Weights of a small GPT-style language model, trained from scratch on English Wikipedia: a variant of Muon for these matrices.
Each number is 500 + 40 x the weight over its row's rms, rounded and kept within 0 to 999. Layers, rows and columns count from 0. Numbers have three digits each. The size before them is the row's rms in percent of the matrix's.

# down: layer 2 MLP down (transposed), 2304x576, rms 0.0273, rows 985-1031, columns 192-255
# up: layer 2 MLP up, 2304x576, rms 0.0532, rows 986-1031, columns 192-255
down985 090:489561463475531465462493534502521555479517535509530546454525504445494450572471428501503465490443449541476442584527454472558558530490554478573470490490462426520454599553484499411501544504444521
up986 119:530488505501529481506506461497559502463518465451473515526479538462464509482497495533458481522561579498480438474386436516507516436445506488486451474524561524502467508516481523524488500461497500
down986 109:477497483520503520484480519464434517517482526552550518472491463475561512500502529496522499471436412476538578531575542494493481564553481517511551495480461487476545506489511470501492499510499478
up987 082:507424503458511449505514524527451490504496527500492499513572562484558499480556521581465451457497442451395551530521519491414616496566477555479545497452495422480547542577537526547485455456460489
down987 084:503446484467520537507498469502540536521514501561488492491545408460603529559536412582527490479444535526490486496507482487439525481565440482534542507443527454490469467550498464455532431394452517
up988 071:485528501547543456429452484507492470521396519556473546569558577492495464492629539497483476573540559485556425476493656474539441477564441439482444528443498480499482482524483477442503496416524515
down988 081:520483488529535496430451495487532501530417530549441501555588604487504438450591549522455488512586520497539422478475606472520489470554442441441483505430476476470498496518476489478509515438537500
up989 084:492557527487463477507482427471421448534509495493499537484482500541480547452532428533510491495507480434446507475473522537499497530571521483506571563458617535481519538539530463529505446464459477
down989 081:490535501450534416436462440475482473489461530485579461443462510518530470475471475408543466516532455558514496443500496573545527537513511461550445511487556575490496539557580433515514443496513503
up990 113:468522569534564552511469471493462518511461511515363486517434495513576559555531437481488521506530527471527492527441527481497518511523497549504570399461466527503446487505495392491461563489490480
down990 107:444483527476495467520502534472513487525538531529411478550513494514547502494523532475504480539409559493557498417495529400552441527487531489475486501494549513478533504450515515521479453535513489
up991 088:530537529541464475478449511495443480537422589555458586475528552534505500515543507514497521528498442504493503532486546524536445465499502527539549545517490504535468439520500491507524497489462521
down991 098:546491489541539551456438519467518482488522592508473569460465537478509508502507542478549533495421479509547479567457531501500430483463503470460517501514526443500514514493505485549521524467458555
up992 117:483480464510522561435539460418462630492554526485546537561428500603495537501467455433554518414514449469481474516507531552485505484426456521452506513441448509548568468513489398534560485533504456
down992 110:523532542467513451573459573574546411495423486526451471440557458421474467475522570544463516568509592507502524499475453470475472484572511481564507506538545504456442528487493567454469534447527528
up993 117:499550524498496546492578513471418514534442556454385522519472446525490505544541555446538503525542547501505570463512545531504512570519495469492531488440504461496530457506449535491472566463461497
down993 111:546447493494543441503443495524570511476563499531628511479536571508524481512486441522474521477448430504519412506511475487489476462485499516514490487590478521474456549478570423535516471534531477
up994 101:435460464540429499492474497453466500436521456563461473574499517546535453570451561471453517453490564512526452430570518516531485503518557567462489490552505406547497531525523520528528449427510562
down994 111:492499515472510505476487507484472473461477481538472420514504545525464510533452588474469532434485558467515520438519515511497464470502590534460511537527521479498561437482443448573535499495529466
up995 112:527534569507440489518556497550487547456459477513515468501581486525514498554468522431417579501515511496540494463541528589495520507556525548538546444454546515515529535470491481428510417486569448
down995 110:509492432517575520512458537477528447519540525501482528542395515482478510428508485579557476524472505488443556518448492408478468479467449464452503541519477479465514462519511518562458577506479584
up996 114:408427581557482525562526447472507518511521491479529523506529428548511450439489509458452508528499377479511534405560504528452494513483498485497456516452525496507485540529523496426433498509488493
down996 115:543523432468541478446479512501472446491477534524446530464477571495463555522499449557525522468428619528516424570454487500533481495540511517479525496527454500497502458455474499579527524493499490
up997 120:491474460541487482534547465455436478446482483586466479444439547470429536521503513486527504498526547504491495538546507490421507482492534492520515519458497529484461462508469472570538502543459454
down997 118:534486540461450527481455566506540528526494529448504557566544441524549492466500503532473492537410441472521501487442500525557467525497432505477489454568499495482510498475553500403468545437517502
up998 123:500474431455488535559485477457502515515563480501552515442450586496492466433423582470479544509560532518446488522477542499470562480526495490487455476463493509552482508541506457472518533568550503
down998 115:502525555531515478452524536543480500516423516494415505561541421514519522515590421520509478503454477473547482502491479513540429548481492481500565505520496464459518483460505521524499495434443480
up999 109:468492538507463535534516451480508482480559497548502513471511435483477507493498518516482582531526518501459521507538522532404494515485492533484546501429474518483486491474516537488577451474410499
down999 100:520554498502534429495485557475382483525545480457537528495474419511494549501407493539480434475414596469511497517455474532465500442488486461469490488504536523529517494520590447505418533521499489
up1000 125:524503538590520483540528478547484571464475532535538591501586498459501465461528500534514427487444462502492567486485466463546507611522490493460454490520512530463482468512448502473393546497540392
down1000 124:490498475419497525497476527446517440483511447471467394529392468534489539498475512452497591498527526545526444513479506557475483386482533498522576527485496465510525508524573492503590459463478588
up1001 073:542560496468501457476580449517519455588499511515406502576557498433578516500536556547451519505514472468511484489433533469521543557538500492438473459531429499552419461497483547514471459473488465
down1001 107:492516527458519468461581507511566456569501520523413523561584558423521523508527519550444514515536457480514458542456534454518577541579484484414490476509426496538431547506476555507491468500506491
up1002 124:496468449534604492592581454489529524514499549527411544468557518508493562465540515490466481491431448410530484511538422515508450487540548586423519520489521492493511507532530525471485496497477474
down1002 117:512514549479451495414458520493479488482481447482614464531429489461484440539455489531507554509530533564475545472486550488517541500468439451576519469515491518504542499487477456530508502517511509
up1003 067:506520530507470450508480443503498509506489442457487533541484540478489382505505498497433461539547470524384489487502540502459510494543515518578514477528474498475499486588502522504530458500472523
down1003 065:507533516464474503461461403515523482494497457489464500545470539457488375509455424536464479486553496471402520528468479479470514540511511534569544479513438486477527526551526468462484476502495516
up1004 098:504575485489479519416520548557485484547489534492462533568511512503559521536475515509449518557476490496492592497502534516399597519536448521446549504536498469529489536529493532500485486513545535
down1004 098:485450452489555568534479479476527509472466521461528497484459507491437488465565484516558465455567494582498494553487469488572477463439528436548484528524427553493542510529541493511476505485485477
up1005 105:498485552506515447541439515562512568528502436502480451452484501487532398504570509417541494416508515485529537485557469460538442544558511502555507445504456485477511503492520522543529446506545489
down1005 102:526512482472473547469539501428474442511528576517494516534530469526455606506439520571471527547535524518471512542460474554459521504456484506477493529523518441491496511530486486446500539499446514
up1006 101:525487496467513460523508531547509472472463561468433530502489480482528489560492573536460418546495476411431517501577478492525467462481534493533542500522421544458474451468516470464510454475462519
down1006 098:513576515527525509495481460454475530565510496505518484521464536481438515426506373425461620451480526573543507514444498484458457517467470533526497505498584457568531515510448535537525621509529488
up1007 091:499520487536441572491558487460479430467500463496461465536519467512483474478506537495524495489473510484525555539532529418432515514400535523517566459465530417508520554509511542448519531460501457
down1007 086:509526541456526422440503521556553565520535496522512523492531498464496460499521482522486493543512504490482464460444509552571466515575461488473434550512468500491460488507461514551461502521501490
up1008 114:494474577454532487510472586506512549495461588503531529489478502536531497512491482475417510458510463521423536474533515525505466569479510488519510501453480484510493477476534521522431494563513441
down1008 110:482474437559491504530532439470465467486506411528491426486498459455472517484491505499586466535441548451579495530471497466485540430506476516480505504562498476475517519538457488442559512415482541
up1009 091:531547437506492457480563462443520542445543472564476508503544575540483490528485491551552479456449568511443447441497526512557474426496485441491499506420460456564515466520496542437482448474570484
down1009 088:537448454552483490498566508459466524544523418524537491489575552530390509427495524523569554464546532459466455514499476472453489509572510473495479456407521477494527450525501488436480385491501501
up1010 127:459449490558448443513446510422490516503463507470425492472513572512547485496535487495476507503500516487612543501464560473427525571522493494446510468572535513509531464565506486440493481528474547
down1010 119:558555535450563534521550479541506494493533512502573529547479410485458501511461508534520508522473473521400444478541479529586459435502460479535526505404484505487474523466498520535535547484495419
up1011 111:513443556520449568523469421551471545485468480521514499453483536530465517583489500443502524479483571478540471501497508503428523500489485464491503493452421470480517490505444460526484506440500511
down1011 107:508549464503538440465515522467508444489540496480464509528510436449554463440508474555480506501510433508449532499473536484515425511518480534504505467509581492528491532486541498499508510522491508
up1012 096:506487467596498405521475515494490468497484497550524484456452453557538520505514479443532507534472509530461461475498513460515491573504468473470487508481448503524387402521530466492466482500517451
down1012 094:490508512541520533457491499460487450518531549547459470444517493556518527516457545551482486540495439525564416481500485528492565523419479496552532487565492473527495577518525512503482482493516557
up1013 096:515473586510447436430511485478504501515516507499572495503489529520517573436481457559479488539469540493465519558528492490519491506507493542441470500519445489502467484557521459480492502527541558
down1013 106:499501583544500475407550495504506539467514490483432519523481584503508515435556463577435436490535536501506508606542506453498524486533488537465503542466464497489533490492543454414547519512546531
up1014 139:463497537561518501477440587445545478507470513483437473502560474558584500532502404545501504465457528488548495495466536494499508491524496518479511431484492495559431493552600486470459488476508445
down1014 142:484448538562507452515422556490508428482558473458516518472445508569563528507476456568482504487517475515478513538463463500476385508497522568541487434450489468488472590505499455519493501546508433
up1015 084:563474478542559541456423512535432434508587538508514543539508480427483474508433528500476571500439488420487509472434430451467512557481555518585533543475444519557428451567532459476448464499487519
down1015 093:589489494522525471499508482473427393554516533462533525579479592387466570479459542513510514495415457473499530457457481523484496516438510597564458464537513484548548464545488495512541464479460501
up1016 061:585552463567466477479420398545511479483468445525473473554574534545532415414418479441537466523484460532507525516535466522509584436555527515478511514483422534481526472462537579442483458510434485
down1016 092:553541510512510488495417485513533486516511467588486474556550566563534458453445491489560462481565444524502516524539520484512599449556550519492465491500411567492510537437580563457465490519462484
up1017 130:491446446487533465552507466524495544498508543613401458461572502481493589551481491441474560493486489477457542481530478445485553507478511585520532485520526591441488513433558564534498599478498523
down1017 121:510525569505473526444481532487525468491491453412598566521420465525514445446505522551501462523490493560537470497467536574494457481508506419500477485511466410567504511560451445439519422539481479
up1018 109:458532485497432514503487525442433584495571519427453531517492475485473425451540505518539570554512534435535444528537579521522505547526510476502543430504467570537491470492519506463515425484464507
down1018 108:493502575466509507434514507558478506493444480500486498495517544504488565523508520541463478525451531520503498472525489438470488524484540540489500452491547554450497494519495488566468543493477520
up1019 072:515452539581560523450475499493455399527500480557435570621462468454608534514472535580508473529524495481474479478472506458494505492516440544409458480480536428529443486539436491503484494511459507
down1019 072:451499590531536506480480460476499417563553490427526495567527512515566514560460541588525444521495497494490543515532480483502494443545471559487466436464468480492420495478418561512524403459467478
up1020 123:527535583478485499493451433426498503533524512494522499527501534458437546484447539448511412496427548531537428498534531474534455493520492475468481515450475506436483563562507490555562561490472488
down1020 116:479441418511483509506514559598487495479509474512464495416456466544577458511563432511515573494523444482457593525495497560451531486432482544534518491534527524533516490465504511434489459510506537
up1021 077:498486497564461522483447492520526512439473517518430470510502603481527533467489445452500524518446490518491512435488548534462530533558392509452505572510523565563484493540521482500513453503451567
down1021 087:474447487483482528469493488469538537463473515591435458543454570500492515492457431469500519533524541502483452436532505493514544523521405481454528501475459542521500493519492483560506479534390548
up1022 097:559481515507533546467494492513518463528586449491472453533501461522493571511399466476555502554454494504540479474552453500501472534466467453531587454471504459493527486482523492532471533515461489
down1022 088:472522466469471488579559474445456513478432532531521556491467552465517393484560498519489517511524492506451581536429546500512456519555523522431379528499511511486425522545516514498573487477519507
up1023 092:514565565509520544473515496450441494529415581560536564536440506500523496513475467509533475568551465404467474493473479490526433526556509538384478466536481552474501414514508507581536445517508461
down1023 107:515529507514476545456518547449438525504482580526501562534516501494519517475512473525460492519436432453499506440482481453524463489574516495457564512512486530513488508495514538537545486517484504
up1024 116:536441515568520455479504470463495501507528511540546523485501527501491496492377507454549438583568420568446501484523545440464490445555476477553462581486485478474537567582464494517554439543543509
down1024 116:484542472436468525518522468524500493495442494462458491503439492509523529496569485554447542474377596460565474506481493567545538586455509497460494416485473548526485454435506479498464534434476462
up1025 112:511502568486462492486431520425502588537488538501547542523530439504493501578504507512510482544475447519518437588465508475439524550489418460472521503570550521466546463514564424521469558470481481
down1025 101:480471474533533502517566500577516445442536460497501494495484523498493541425516513477497540473516534489527511447493504567543472463512558554522485489414466476531439561488459556488529457491545551
up1026 118:546487498457490473462527436495487490546468455517526555516503488475480570518491556459463495503428506523553506488557567510518462561542471497518445496531484464486634423541494486484505599526505543
down1026 106:449511536584475518524504572486533509402514533479468436455464505541518446450508479498528501486498514494434516502446435507472519449465575520487592505471511540527385587459498483496530419483446514
up1027 117:534469499440508517485489469599457576439563540570471516520470519481480526514500490538510533546483540462424520519482546518516525499524566512411594466527464469514476446529538522490516452442496451
down1027 120:477542566569518463538497517421513435561414469455494494488506484483524482450485514521488489467535470483621496478516496481501477521478447485587432514460530526498502521463439474522507524557508555
up1028 095:505475507492487513543428468518472508577445530551510563424445526435548553502537532493442489545488456528515536481517562459453511513549458572554467482518429494516504529416506502517489533548489470
down1028 092:492445482517527451498569515467510496436517483467490429481548471562438472556528463465537519524418527480537488500480449517534546469434548415442596504446528486454538441591477543483482463501499495
up1029 098:524471529556513548540594418542532509454502499468534436529461526448518520388511479483586553512479529533543469533501456486464506522556494531557493485493509476525492556537499472586454501518474462
down1029 088:486488463435479420481398548494467429545471463521495566487542483503479493563463545513413480497475472480429510495459527541508478461483499481445466487512473505497530464469505506415508481456516503
up1030 093:440466514383521524513473445528516506481515509524453523538485539508498530510488459488487487404506535477511476520508455503479589498480443579541486542541476546497519516482514502464502471468512383
down1030 109:417525534480498507582478491507573527469508543485415603504454509555536568492553485476465481452486524478584519527480474565434504500492481546623522523507484577474512487521512466430558461532547433
up1031 065:493525518505513555448470464572525446497529549457420474519411571524494472476480466473541501494570504607500566508516406487503479487550586556442482521503413526487442457512468483481440493456516445
down1031 060:521493517497539580430473542598528526507530501452516521526539554535506475454503464489518510556628486571513505489535503436515456492496507530431466540494436516489447448495458483512421483478557431